Each number is 128 + 24 x the weight over the matrix's rms, rounded and kept within 0 to 255. Layers, rows and columns count from 0. Numbers have three digits each.

# layer 6 attention output (transposed), 640x640, rms 0.0127, rows 203-305, columns 0-39
084107126137166123119178142138105133140136128149139118136092226132129171152110115116096149135122164090110102148139177159
135130165134150103132129138137129157128113117132114126108141113113128174130081155128147188171151159104124143109117143087
105139113172084122115146128129145146110126145152087150151148173115127125135122099078181135129115099178107144132120118114
139147143138132123139157128092127107108113118137118151125144153120090100129117150167096095145121119137150130130105156186
131146169149170161111095143110153142198117145151121122094175144125113114138174116187134108165177159164126118114110146113
136123155128171119092138146127154137109159105070098152154135134086131133113068126111159139161130136125108148128113130114
121081132103171135118127123146116117114118094155116137166140107106134144125076134122135145127134133146148131120104130115
128101081165115131121142152152149148145122095107101171103138124143139122127100096116122108118111118132116160118122142124
155141114077099144082128105130121125110141116116127132154151096140140128120128123129120132131151130126139124086100136125
153112192103159099116091151134144108097115119131140116124155104129086141128125135147120152100171103166143120147100152096
122091165100168142143148130129108113108133090106130169090163143119101153125142129138135167107123157107138160137103128160
168138116130107119099137120115101147113122100144121127148127113143125159140134150122144151177138147123146145114173061103
136157148139085130130150136121137103149120138134160145098148104083148143097131161129132144124138098139119149069158110096
151120136170174133105138148134132183162112126136167161079135157117140110161097127144148159127167148162125062167068151145
110116109150126157159100156162102089137081149152148119130106137101113165102091150115108109103111136140078100120161115132
176117104150145174147131137114139118165114100171096127158147128138101150109107125071114149137117112177097096109141108108
169128103144103111141099130149168107127127123148112131112107125147150076128118141124110126145113189198155143113115136101
154118127080151110149138112113111129111107113155109153107142121096118127147094175126125137126137097133130123136125075140
128119116116110134126161184119158124146122076126155140115136180099165143122113132159083132119093086168139127141157118138
105142124168103114114123112124143156163106139118135140140103088118152106128122153142146098124137148152105113119112150114
128131174122142100097146103095145113136116136102094153112114115134088136132098133091128143134140116124068107131172079137
127127185130081163117156103139140095096175174175092163148139105134124136131170181137098176143091126174133174105102094126
135160132110106133154100128120120111084129140152114119151133094136134104082142177125135152101147104139133182156102152116
133100095101137131114140164112132134118153137137114111104153127138129104137139169102184109128159175100149105152126163119
135148167139091124112099140137158115129107108157140132090149136117164130145119118146111158107116116091141119142117146130
138147155124153130165096137120141170168105146129128088087131148104143102140082164165130135135144150156138120111134171154
182175170125118130129095129154127163130140131119140126147077104147131143163133085171120126135134111165132131135157099131
121132136098140134134139146143135131135088142118146175157113136164119118137124179113132148156193137081130132112108100120
131152165123119098163181087132109096136112118109136125175107145106105120151094092155128058121092164151179135098121131121
124109130099111150148119093143127135072143131135131108153125146135093152139124152134181155130140149155134128149109191140
126122102135118112119119116129156108131142118103139073122139135091151066147155085100139133113126122110144087150103131143
122134146148140134135135155129153104165146087162138119136153128132116104099109109104097075145137129140154149119090118117
139172107139129150130124143112096159126162146100087152147167106199085139090163130135150128120140142118191105130144093155
115119106121108183135117161150095127157133090100125120130146128100118090150119138151140158118098114113149124143126104079
114111133151135101131132137081145160152113118113191105105104133143155096131151146110139107125121072125082104113091146096
118095124074121117171091125125151075098096119142132110150157124153119130154131121155102162125089158143154094098118083159
157171137160091143115149128137111105119136143147169090168109133144172103132121113107165108096112102156169106182123118170
067119057133139123117098106142117126125121181083122113142133108137115076153156113108115092136109108140146113114141138102
111092134133110125179124132174138152070116147145152152110128131131155133125140144127100125152156102152102123110107117143
127096119131134146094072151154152097132125146145115124140111132144118156136143109110137147135152160110174131145122139154
123141140137117116179118112146100143122105108149111137145102122127133175102133121106141120151119110141159137102103137105
127085109080117126124092114157173148109136096092128193135117135162167099108147109139155137124113161133122114131151114180
180139150141070112128125130097110143092136107149125125179081102130084130153122107153112181119080114126085181097124110169
132161122111081119130136171139097113084149140143109129155089125113181147153116131150120153109101081121107104155150104141
143153077105151142152108129154123156095123078107139151150124135170119160108150125117158119142122129122118118157130128115
137104103126135128098110132089084124131146148162143123132139175114182117139151095117142143139128130112138126111111175141
099132116152204155135158151128121156134126123119103074118128155122149170158111123095118135095159154080127136063108155144
140111140129139115147133164121084143162108122126130156157169100098113134139098093153146150126179141163115079129122112131
105132057124148148191192136119098148122127146153086126155124127118110084115148103128129126177142132127142155122092146118
113104138133100155099100120130148130103138132144118136138109111114108090107156083118128146157156106113130107122106141102
144118158199135139152158134118123108129128104158099114095149115116130127069091126116122119126122166083102132141103168124
079159118104128111109100168126116089171123125154112124115118139126148089155158092157186149129089162132095101174136201153
080163123148135118124177120151108144128144144147152134134161122095177147077148101082159113163149162125126103089137108150
064135116176102117154090154126095130140151151091130108167132112166142106150138121126107152149105139083084097118188134162
137118181128101110128133098159117120134116123071141130161118153162100131107147134133152137126124134100131127124134104118
133148143142129133141137119120158122126097133135166120078132172103132159076150119142109146108142120110177148157127089122
161128098139107179108132128142099138115146095106116104119112152105108166120125149147113135137111115142159146138164121152
182133127110122139152133130071146112168149176109184094128145135121140153141122167112133132078170138150101158131144150125
155122119119133151144105150121113104087115120178103125129136117106131096125148133156094199101069134160119115134121160093
159117126132081103145145102143129129136132115102142145103091123154155136082128115128078152097099163081134134096139122130
118173119130117147131108130126135131119119114128112113092144126096101106115158132140121178112115139115125128163116141148
154077128109155148114102159125130128120083127129107138150123124138141111081110148079147129116094140108099134124105168096
125095145150127125125109175084118135105096114113124122123122142133137117151162125122140121138115154149106140083136158142
095140154154125095186142126128120134111099121174109132112130145120137095080170130148131165128164130098116139145126110153
118123139155146144079143156145162126130128110163167185111120153153135140153147140123127114129098117116140118146105118147
139126144147175124139144125135123116139113171130140140168138123114117110129136105114102155124099084089122112133175125137
152100141122141144143105111076139121107134146068141137098128143136107105119098121113125155143100114136152098080167144153
129114077128118132102155148085167132123182124157106120126115145108146163155111131160073127143165130127109143106130159113
183137098158143128151131109164122144172125109125150093135128095093113168098131145143128081115156152114129148147175120136
108137154126133111139132115175131143111151114087114126141122157142171114113140062164148082154175168115156163151141133167
103129131111103113108123173139143156146074112107141123122145138121136097126122104151142139156131163099104101146134161129
146108137141129129120169145128120124085167140129148148150120159147119139127125125083119108118101155111105097097128103129
117107121104144149137099127116107148147085120131129150125124145126115146078142125104143128114112091121139128135144129109
148133132109128139157095115099130084149108134110157124099119109110142120125145144155122139119108125130123110142103113117
115134080077124164123139145135133131173123134112125140099121135108108183133131119094135152078150113107096136153101115080
135095159122123123142164100132151144120123107141082149146121145163154134095138075116149180124129134142127147084143097126
138055164181091140125139175123136114108097109139153132123122094126104118145121117125130071111093153138124115111135128161
120109124146169115135083095101090114136157149097118140118136131097127150141114130140132128178080120141120140124123126142
154141132156127145123079109134167117114115114137130127109134132121123123137161113143118142119120146145102118143113124147
155105142124118149147107100125143154135165087150114106113133163159167147093109164124121161161113154168179101119127141143
129086119153134129119145138143094130118152123098108171101144120153107096137134143144128115133138148125116116098153139086
180141129129108182131174158134151105151110159131120112118139153115149126139108163091134143124125123113157141131152135143
137117158087157131113141121167112110146129131126154108142119138142092125147145087123143150149103129135089105104144085149
128135137137136153139117127147132111136159174191136134111126145106095092119131150156176111152123107152112063163114118169
125124164155106127093133113106127185168113142113147146143123120111098138108169132128160150106103149135088098136184118125
188107128067119126105094126155151129167130112203143102116136120129117100157114145099135114159122141138107130133137112104
108171152163093125136083102108172160099105129123152164080115142138097190167149148112099129100117121130106154114093096114
131125120167127146129130150138133149131111099098167120118163142141139121128119149133119127112141097173109172151146144108
143162127128139142122126123111165184102152122149141150121169149105104090144096141129127114109112096081146135123139076106
146163167143123148105144131156148115165123112176127134135135099119156152141151100148139148068146102135119130132110139136
157121109135130173135152168154092132167096146142131172127121092174132145116166145148145090109111155143139097104164157147
128128117099117137103143115114128137101108136097126159086087132142138126139102100089118092101151138159100141142129171104
095129129139136148117098151089087069130119119165182138122124130140150142120136135124082129102155132131148143143153103131
131126122135120131141156109122130108135133131124124129124121117133138105129132139126107096148128156131134163113156154147
109141119119148127107150129162114117141147132110132152149110123120143125153119159156097168174118140138133120151113129146
164152166142101116106154124122159118132162125147130137202104104135085114125127161171122153149145158146125138093189090105
092152109126097150150141124125115144131141121117160146103146153142140131155101128164192146172101122148170156074133108094
129120127121134127088190089106087152109130151146106136114146103115142148139105130157085100148133149137141169107161099086
113175103115118116142116121136137134115131134139136153107130132135117152117175161140124146129088138115103152100152154142
122193155061124154088092111177139127155122120123107099105150172135149147137130162113127158098116182128127129096152152149
165086087167117126093133086107101119125082119089152138129105105110105117112152144152098150097076113116144123147128102105
120097159133136135123157139053128091167105150112126149146103187128160132114135116149157136129121124119123138141124121144
174117141125107113109078141120122069136095144114173156107096145122152121142102143087164137154117147127081115148114128131
# layer 6 attention value, 640x640, rms 0.0129, rows 204-306, columns 0-39
099130099114132134159104114121103118122116087113112154175132126130137127145082114141134128088090150147099114091150111105
134141124149138104130158119136103128141137174140124120081120126096098113120131099127086147117148109112126110099142123154
103145170126164124133142087169128121112116132157136137177150185140161146142146105121142136112099113119158157074109159148
134140135104113112126131094107171134082116146104139171187143123156112093108135124117177114104150112106141138144128118134
144158093097144104111094139146129142135106121123125129115140175135180119123133115132108142122155125147121168100106154154
113157071118167128127137107129110130127110126113153099116164128165182103144169136111100125176129102129117125141140122141
115116148092144151126142122116109127121135143133144132147095163134104152153117115151084184136150098143138098139150110111
141112106164126123113151102111129078153137099123107146118118128139109092081185103107112114155113133102112125184179160128
102175099109111121128139116092172117175144141137095145100127130121068144122128184140126115164102152114096109160148175144
113131124124149148144098157149154132120079124115136140141176138114107127128107115118149155124109102130103128145152091118
122158099133135126164114150154122086135097131094125146096118111154115133106104163090076148153111110140106158093133138118
151094093124140139097123132122128089129130160113100125125062187179085118129113101124109094118102127095109163142121129159
070144164168132151099097136096130101116138125120126177133140146128086136104127080117136136121146157154096153076140137143
164122071129156142133125148127134117097114117133069182144148112158139090135115154111156135099123113121126129153091165141
111181125101176154107125102136133122162114147117129113131116156099088146115105150117127124114158079105144128089099152156
112100108142177146116123172160131140145135151109154101101129116096162136120111150173127105135108140133109131099121136124
114080109152153138135121114145138061133176145123084129120081135109113119128123114112114105163145120137134071124144156116
127144140130078169095101108119130117139133138143094130107091098156106118098127130128171124085138147102123106118141115122
121088164092098157102159181141194089164145137130154104094160123115100110129120084170111110112178132119112157110109159147
158131083128131120132105134170137129090112121097100091113083180142127156143136154133066123107082135136143104104104137117
132144067129162152130123086120122149120103097149100121149162130150132157141115140121110150124169092132131089149155126131
077133114121169167134119122138127154145115122104126139110143133121122149129118155122090102108102104119132129105128132161
118143127134129136084084126101124154176161167147169098155162124122120117141144125123107139144135127133105152104131154082
112129096141167121116157129127159144164130141139171148176151134131086146150175128154127093129125155104115098108101181165
120116134129138073123128146155116153137117178113123155140139117064156105142152123157184094122134107139089154103108121098
138149179119112123117145103063127150091116133149111144183144168101193141112133147129119169134132137153157164153124123136
152087085102123134101129144133145083137115152107127103095108081137102092160108133150091108120133087130163089105092107110
123130121132129125131146118155116172146103121140150088066126120123164126179125125085135128129138116169158089194145146138
135134108108160124175133126127138117168127115160122127105160110192120146106176160095084145101138122120101128130129166151
122101142122176142111146127166107153120118124132161082051152114116121127158125113183121110126100186115161112147129133144
127140124108093136135132141116113156123117093172134126112129174090122139134085135112164111134144129120170125153124120162
099112163186158154112133128116133063129128133127091080130132132106142134101079127112081118112105078126123143136080156123
120113113107114104090135125120133147159106159137116134118138135098145122131112127166094149122121094121117086168136122135
153114132139077121113121094130147181087109131122160098117102115161121140135135131102161105129129147112169190139097104126
099169132124125122126156135143179106158109106106143164131100163097122176145108123101089098136116075164108132121185116157
126127125153128090133171133125140167164134134084117131116131150146140127115114140169113120155118169141114112113104143134
106122143196136124129157165133097097156127102129135173141153094091115177136129101135130140107151134169133076151136122146
104144097108148121140100095127106156132164086092103116143088095146118188139112128121140181097123166143114131115141116156
109149106107115097136153152133135126101130109199154159146169142114169147102109141119080151133108105132152175146147150124
174134099139127097126103140113144154094112098177132111138116085196132102151113166050126126159136107132104153139122121141
109128156147146126138157147157130140125156186110173089130130086139117142131133095144111152120136136100128109112144155065
146147114132139148119110121139140097146142142136145111115116107152131148144117175155111160169166114097163076138147116186
123118168125126118127151142125162116120153126137122126082172141146155147118141132120126133148121136120140045110087113117
159117132168077136127115141106096158157166080114141125169149160131124119127101080116139124149129140135150120117113107093
156157150159127161141114153139122158163136103103113145132110107175140117150167123138093108143109147114112132112120108151
128159131125093159117094089101139109164141079114097115134098103108110139139138112097154112119150124156121135139125111119
093127148147123136131150131120148116114097132127142086135133126093142131114124126124162114139114123155137152140130158104
126135089110152116104159155134140140109104069156130094144092098151109163108130090109116112107115135104124133130122140099
141130093126179149108104157101109134070119151111147154114132136099112131126135107135111135105148158097194161171158128127
145157133167105133108100141106129124114147124143145154110147162103119140160137101112154130147092164126142127087157119106
161156142143128139153113180143151145188143123062140122148139142131102102099162117168148121157161129127117127122120127128
102135129092108115162133125137091121147110133122157103140077142149115126143110149184142133163117142120118128119093134093
144169157142135100142094067150155113133123113093142145136103151101091149148106171159127114135142083166161171130069121124
130181116160148123096133152112089113123133128124117122147172088131106142116139157138133123154135192178150137137130143141
131116084095108094174116133178117161125144104093117141136128121099147121135137083119107127134094195122108110124151135150
121160154110147130131099150091110155127129113109106136182102090141150120144134086144132136100127131135152109146127145165
126143147139152134078131146166124141132143124156102115164095111123108170107144129114107112143112198125124133105126126131
092132128126124113098120150160143149126190083089140123096154097135172107107128140113192102140131147145141105097101120138
126133147119109170152129123139115164149125129137143130085142146105129091140131103107132098125140144137167106116105134137
139150135076136116091137165106120088134133092139070131075122148087136154168132177112130084114120143105128125124142128162
160152160120181110126172076152128126120141112116132136137105097125150113159125111152142112109108097127111101171128106157
167146106152096117115115123108130108155108126105170165122134107143128148157131116070102160114124182070078155124115075083
133118090137133153140123160094102105163115140126146117138127170116144115132146149134115168146160123133188145172099141106
128143162119130129103112136176141137127148107139127138096158115120135144127075122110087152112128127134130142120107108140
121121117116127118122136108106135119108121128093138125131114112145112125033134165129146108145114153157119105127122141133
129097119148139112160138155127125112176162097155127129147097143118128113130158133123123138110143164118143160109106123093
092118154113126138078122141119092135087122102117141164127150099116125087108159127155079112140115160124133129138163118089
122097095149096133099167101112114092117128154135110130125112120143135134120130125081111085130064116132140160159127108087
147125088131139152128152141155093091105107111178114108146107170099150158160133118113149067140161119099155133105136125117
072150114119119140133175106180109162170121139122144110139092170125130153085089133106114159146192113113161091149095139126
089138120184131150116117108088129108166125120134108112120139106171132132143133153081159136133142084150117116159118152181
169109184113080109126107134132105159129119152108180150142140134118164154132106114114118075119142100144190101121102154130
094130148166096144084094119163116175129124125135139127113138144072118155082131091112174123163123131139099089131155128147
177119163122110112139168086118107114159121167142149141114161111129155137127151109124116111119141153126119089098102135174
182154161152082202099115106154100134135167115108186169157140116091100184148110161147103090114155113149162116098112126128
158167068119119091128137154170163170157135094145134099155132137109116127130138176145133128123105067115119145118111169116
148182149110098101130101148138173106113132145124096123117149139119134150120105144135115121146129118120129146093114121130
105100076122154135162136129103129154130138145116119137110162100100102134133152131119116153124144127126067126117137117090
127111144097149109116153170134116149137139128124148151080104071098109121130162135168123110100096154087098128106162123158
089156109120117131160141093206127102149145089119144089123148149141105130130119159103158129138123105135119094157135149116
115087195101159070118146129137094191130147121140171171114103105111145115137137070127135115138121166160177141064145126111
148130142135117127126112125127129113090103145111111128112133115106118141106134119130092156167143131141137122109126113115
091107180141146156127134141115113186123099145103150113131093092183131117165101137164166130089131108100116113112142132136
133144100111086113085144134118137154094123122160118082136134089137138123148119133109075099126147131122140131154098130084
097087160158111100094122132132105125067098152121103092122085095121150128112141129138135132133127112143092163122112146153
093095126121183106124140119128156112123105149119135131106142149120119124131104126167133110147189138109153152141153121148
149157141152105124134128168135076164179148105122125156122140107164159118161161148115142129093167150112120107097129123121
164077116108099112108115111113136146126123123147144178157124129106170135125122092141111106129114142103195124146072138098
150090102108127102153143150104091124110144110094161130112127127118087121120130117097111151147134104148184154098126120143
154194138108112127130076132174143132175137088144139109168171143106150123136108117088134106138123119124149151127100136085
151105105155128134134123126148097129144126138160110084129106126105112172129102130096141147119142107087167146115130144102
090118129104181113114161146129100129146108132128165157118089118127113128121148097127144093156137176103064133129141160123
101126121128172131135121106137145151141113091164132088170119145135134150106120154098147159162086132160146122105105115097
107143133110095094138104136100143116089151085118134112152126092108132117125097105146156105085110133096104151129111143114
101131113144107089135100157135133138110091095153146112148133097053119128101110102122135118164132102185143139110096097152
122120148132120130106131138113140167117119110121098098128115107140129092154138108156123135152137110097134139129105110146
190118119128107129090101119105181135173142126119154151139162120159111146114171115111127102105043123103082118136135163112
120086164145215130146064133105149133147131100120126157160146121145112097120119096153161149122148164147143131160113121121
092082131118119103106139147091111121097115129094107133119135103132152123135075126136112137118176179175127145117110144121
130129144144095135140114081162107126164164124119111128144197110183128141104105163133131089111114108121106153170144123181
135161131134155141071127139096106156103093159140164139099158123119084127136152144130115149151103166151126136138121149104
124105137109120155156125137128130131119161143143130112150133118107094168066147091119140150108136130144092156107171130167
130190124154135115148151127118140087122136137146100144122135168192140099127105129098068092148125109096135143193140101134
# layer 6 attention query, 640x640, rms 0.014, rows 256-319, columns 0-39
114130127157135103135108159123135118140168146115125137137163122134119127099108102164147116137146113162118100167141103146
157159136176097160145065133153182064143079115161150122135109143110127133137130128165164116145156095113173107151147113107
217122142144144126073115131138146123138096132123132096125134141096136141126112155126152107127131111166138152154087134104
109095160130110112129177159147098160141109138099136156105131075111094135162096127147119112107131161141109154140149142148
152170106121098155130143132119157113119130133121109071094128185113165144131146152114152124115121134153103126125130108144
146154153102124115136156113098132138077124134114158131123099141152133124160171147141160134137097118126130121146124169148
066102139134173120169102120124131154156111133130094143157090095113123101126127075138112129106136137135104113091117131159
140157132127137140154123127076144151106159085130096132138114121154137162126130142158152086098167149122129140141093097117
105082149151173092138132105125102134086170100120136133098126089123143133091128104122122105099092110133128161119160128133
152157088114150180112114091157148139096146126157163134107133137080094111124114161100155103078162127216116148111132118099
123126167121146106133155157146104124099140105140119113108110161151145122160118139143134146173099136143114152129166131173
139111086125138112162151141109154128128153154135133117105181113114108147100141088102161102117105130133129097121160150144
139096130135113090157178143152108117136166097122083132098149138171116125153118072111099120120134157121094092107181121135
084112157108134104162165175149136148136106069145115148118123147102103084153098169136067141134117179120132164125155101133
102152126089138109127148092141087114151151141131159153098117102077144139096130129138075135084111098154112165122122154138
181191102131107178136150138146146103141141149166182108163096158105180117113074141133144138132120068179108147154097113091
157146158076116132086124131134125117122147110132156127106114071119137169102095131089145184128161121153106141132103115099
131164094147136137134116116137162165113150115118128135158066123163175100150110134114184146165130121144120111164139129117
117126169161153160123155107143137104128124125133151072145091159182212106140078115150159141191116158119127152141111108141
078070155163128129130143176132117156135073117118124104117159137127087119136145132184058083135096136137146119153140153146
156185113115114173089163148180147084162116120126134127120071133122169123140104090079151147123148099152125169104104131128
131104171153122139117106139133149158134159144119142115116141174097112114135118106193146117109157133120109161132150119148
094071131171155159118155136181095170163143134156099112166099132106184120108109110168148156158150144130136142159121147126
105125129139142130131142178128125128150094145158058099141182115137068129154183101151139115107132141110109176124158116169
140095133138122171114136168137068118154147125179114098156081121126157147146141107135116146120115106129155130141148116099
091057161153188129145142167152159177115122128165070145125195132120097138159145109155103114124161126112110145118131102130
097119131126135075139092102132112137144092127113129118151122099110172109150121118156147092123112130122136153159124156130
141105171137131105106121126123127110108082143133117161110146110134091099132091068165068098137112110113135125120148136133
109105100137111122133155127136141117076144160132125160147154132118158156122153117117089131172109127132136161081102114135
101081163144164134106155165143162137144126141146077143151171119109095071141180099121112145141126161141134141137152129149
152131149091119139119156114111096105146144107150136123151103122145149128133084113140147118109152125148113137159096066119
135099129170106122133096092086109116154133089127164120112168110114127109116129114136172114167102104170129122128125102090
133163124118151103131108102119128106134090157153096148110145136142142131134128149139138139099100111115175145134136134130
158128160134105119128131094124162135141111142119107151195150141175169124131103189097159157125128160126115126153134097142
110121171165176120100175160164150140160140129105102150141138149162095097121165106142165143154115173127104127087158135171
178168143142105114155133146087103129143146088155111157137106151163116158105143168146102132113150108132139141142141134106
127106159103140113095105173122153142099121159118091124116110128166150137105169136167091108136116165146160172132101149138
143161135119111125129144096153146110186102144106104102135152145095180104127099129094072145124131117115135100132138113154
112143105104140142129119123135100101143151128113125107151132134100149159118097122117135087141114122172131097129085139097
159145147126090121155110102129126088107162142109141135121150144123110134129149143103134108147142159136132076129128130130
120118112118097104117184111096097189086166144099133094160110178126166140118118093109127129137095098145095144096110116095
071104139150115126085137136162116153135137152117143140172148087143113119139156109140117085133102145180125143177104144158
164142122118108130185125092102087110134158150084141146096127136107135110121115126114131119136111141138163097109137117093
094094083155117155142152119141150119096109129106155143118148152166134156144170131113135151136108140072120162149152116108
120110081178146120141158068122088131131182119148154136101137113090116133129121136131128122150118121112159143136108138114
099163120118110157110136102110141128115139127115145135113119161123159107150090157143159108164137122113158096099132154140
098117139090148133163146123148090128130132114111147141123153133107148072141166121131166110131124145155130147124116105118
097136093134127106114156152144133161065146136114125156091113127112141127135103181158163122172098132101098182122122097115
115126110103156159124133120159120092079090155170102119170106127094131146140094149105144137103104114130149146120135127142
153125147116131158109156151122134178126093124123120156126135124137092149119118118111123151100145145107099145105104112144
120114153138148130109191185108111173135140144133157138114129133104128095174155143078115116116097153115115084151116148121
133137105146136118157137121099099122128132158127139089142133145117164118103123152146147122130132123152142130158136153094
113143115133118117115115135099149131118115145128138125125114141146121173098118112121154127119106126137171196114164126123
123095116143128114164147154131143135092108120145171120174123142136129112090133141120125093114134142109113125090090140101
118117104158064097141125158098178127084161137096122138112166171127104125123140149117094105174154160108094103079159091146
099134114177159082149144109155107136097130108110091171108134121160096147103120116111153128064119152132121152126135122130
121136179158152153094165168142132114151137127176121090165148123124089087110126136110147121115142090147125120132152156174
173118127150182119160163169109103120173122094110138141148144140142149118142149152142088128135129096113134120139105147129
133154108096149141144111094098136119141144145134130087138103106144142106130092145101161165116151087119126127155130146137
131138139138106122098105145159166134129105147151155119158134081131139149114138128145096109083146120109101116115163058116
135137128142133132159145163163114187129069119114099156123143113173125094147114110108116125106098121131119110106122119136
114106155162134120121142124147133109101130136113178109150124117104100168109142149131113093168113137112129135134114194117
138165133131122141165155172137121155140086104136114093134124117109150115097084089118142128122149143147096132155129117106
138154123096131176119155130141126128107114132136155075157143110077134139116110124116159139145085097115145115175113156103
# layer 6 attention key, 640x640, rms 0.0141, rows 256-319, columns 0-39
103147150106143116131120159152109135146140129108135150093146087082143079123112127124057134150106120156143147123129132123
129129139104169154100153114149069130138161147157136102154115157113129113109081125103152140116147139110129158136114143146
119127093152105115125158104121142114138140074165124078135147174118147149160147131083129145100114136139128112118106152146
096128149122100127120155156125167122072142147140162145131129115061112109147115117168127147142136137107088127135142118120
104147109139123140111135097133142123152150116108118119128123154134122115112144140139140129151120127131124122107113131127
152074144125135166133092101109150108135128132134159134118142117109149144113126171114108148117115152142120110132167116108
110145146163170147168158139113120142117096162109135133137143085118118116116133119139088108093137126093117142106112131112
099121153126165129110119140175136137120104105127104104145091087125152126141142112124182083132156177127130158118121130162
087097160115121149133139162117106135153103121093139155125112093166113111112145114156126127130105156143098135124118117134
103150154090138117157130128143108145124127127153138107091159132147125109153105146123148123121120102146128137109146127099
128136107135110185136132086113141121109128094110110093108147134131132157127147130132122091103103110112128082163151156125
143080150131141135079126172138120153131133120059153149172127144132121104093118155188128125169113112124109123110134173112
132117094181170126145104149126125103126128130109164116121124146110132137134129116151131108161140131159100101111140191149
095103094183175169131144128123130155130106150194092149132123147106144133078169133114108093105145154161129126100155150113
085104143109112105127138142144118100144117160145119109091162134120149116127118149124098159166142176144132140114118122128
143139131146125140132047119149126137121095137161141103181119129087135154158130159111147170155137129122108102132111161123
144125111120118098141141110109141105139108102123141142160143137147130108108096153123138133119129115105156126101069102119
129172112054064096162119122074108098120147113139141116097145152151114165090139164118106121138170119085149119124139117120
135143096109077127131136138067104125100075134131123110103165135141115179086140123127130122121132144149145085119123139082
122086150148120118141148132160069144106117154112111161144127088165094113140141113124110099154115126109120124119143099146
117154129114089130118115087109147077151087105126122075087149130105124144107126168080126090119122109116176107203122135115
129130153143113172084139139128146183100117114103145120113139111141135130151138119164104132135154141098116141143168125149
126126137124090149074157145129167142118089132149147137127145153158140189137139131117127144149143140137095106130129124124
090107163159130133103166141167141136125087151107085184141147118157090090141157087139126106129105117122086150157113125132
124108135145110162115123164147118140129118162121126090137106105108164141185103130132083107133127137145158125127110134137
103084172173137154102116130129106150104145123123093117143110118142138094116112112118123092125146169130089139127108144162
108133137125132090109115138123108134131105128143061089116075085105161087163157121157133112142131125107163122145082157185
104118125127146130123134131085157157178112116123119143114123091113120087127134131149088116079105078112106109110158131110
150130121119122112165139114140133163146129125143150182119129163103114139140139128135127128086142115124105112093151128125
118076160134127115086200129178124128119114136124094162146122117168150096108138137131056117135079160124095148110170125137
125143176144107103109105123128149100078148136118159094133164158136150148180112117170116140106110083114138120114140123136
091115108118096100155106085114123074118138123109102118131179069047118141146149123151138116123198110127130126121086146142
108131132117120127153153137159185138146126139117184133136090134094108095072120184139170107095137127123142089140093122081
126129128146146158119126144162151148148144097118160167131124113174121139140148101107126136116150108131100115144110131178
142134106137125116082163124117116176081149137105122089083128100161095154139150126115157138178091152100128095137166139133
148180099114130102126110133109159104118165154163139168117159148120111145095095133094116143080161111111109108194134107133
126092128107157121148159127139131123121092138102154128142141098132093114142127123138142103084129162143143155126179102187
137144109091136161146129137143101111154123109098172115086178147160142175127129144113141107158154130135151129115137154088
146123132125146166115137141131137163172100110135157117094114107128113121161166124100169137112115137114110117128114153118
126097135096132108151129131100117124115120127119159145102187126157121078139169149141082127160104102129124096122093122133
118153151138126113143127088153138121113085151139139132086104112157110150156134099110124160117136130122123124128096109149
117124173127127105105141169143142133110119155125128116148127119191148133112180097111130167145110143126100188123165197144
091111129099112130132169128175099102157155096141097133091133114058173117175120135143118162144135139121138114132124164117
130131138119137126148134130098115132129133136156112126131164137121097104104162142116144136107116149114124131135121152154
120152128107156128120100157116143144126139174167117160129165111099147108115125136133116128142172130119121118161154150093
107126114135139119122098101098109102143140131123145094115146109149150088110090106141155157121082107159140155122110125133
134125122114166140129116135142122138118095122111125106100151141167108104148139127130139134132138171158103175096119111138
122114144134144110128148119144130131146087103117118162128116120147148103135141168145133157102142128111118122135100116121
159181148142137094138138142099115145119125133124114151109123123114081093155107160148142169113133116136156153129099144110
112113121104109158124115132106092115088121134088148145172105079142130130142109154094125119141090117111075131117094118149
147131134134162138097141141137129133150099065092127109185104112162125134120129121112152117130101112122122109133139128099
106118156127125110095109156129159123112084104112122140148145114124152111163131105128142120085141140138132134130130149123
128134149139115158126129118165133147122116162129166178156091121123123120096139148114150151149089127150102105124125146111
159112119150106113128103141154134133110105133119116115163118097187168126178134138132123120143127111158148153142135111124
131112091096111111169092091146123120109129150124127160109137115131133117167145129128107137143164161105133101140117125124
120090177152131082146148146159144156155119131147063173152106102156154141096111123112100169110108085133142092171138093117
146120144143131142082120091148129168104145160156105114147083148138107178183129097124124130146142090113113123155127119168
141109102143125148121102122122123117086118142119157107118186136099107117120141100142172108157124137122110127137097179131
139104079109124101157103138113151119106154139154207105113131136115134168136104141082149124109102124132108099095109102104
182149111117098145150113134117144145126144137111153118141125135145127129092149103144176126126103105153107120096100122111
093151125104098068152119111137107146103126104134196158107115140108133152144123140125170139149116132121160104159137143111
107108131145148122158090135095109134089121134123121102175138134157183137129105145152165150138104122125116142118096165110
146125136144142158152121118134131134118095107113162116103096117107074197134104119149122165128108117160170152099123101132
100168111136180126119075159125127107148145102136111132154140117120130128088160143151106141125160106126153131131152146168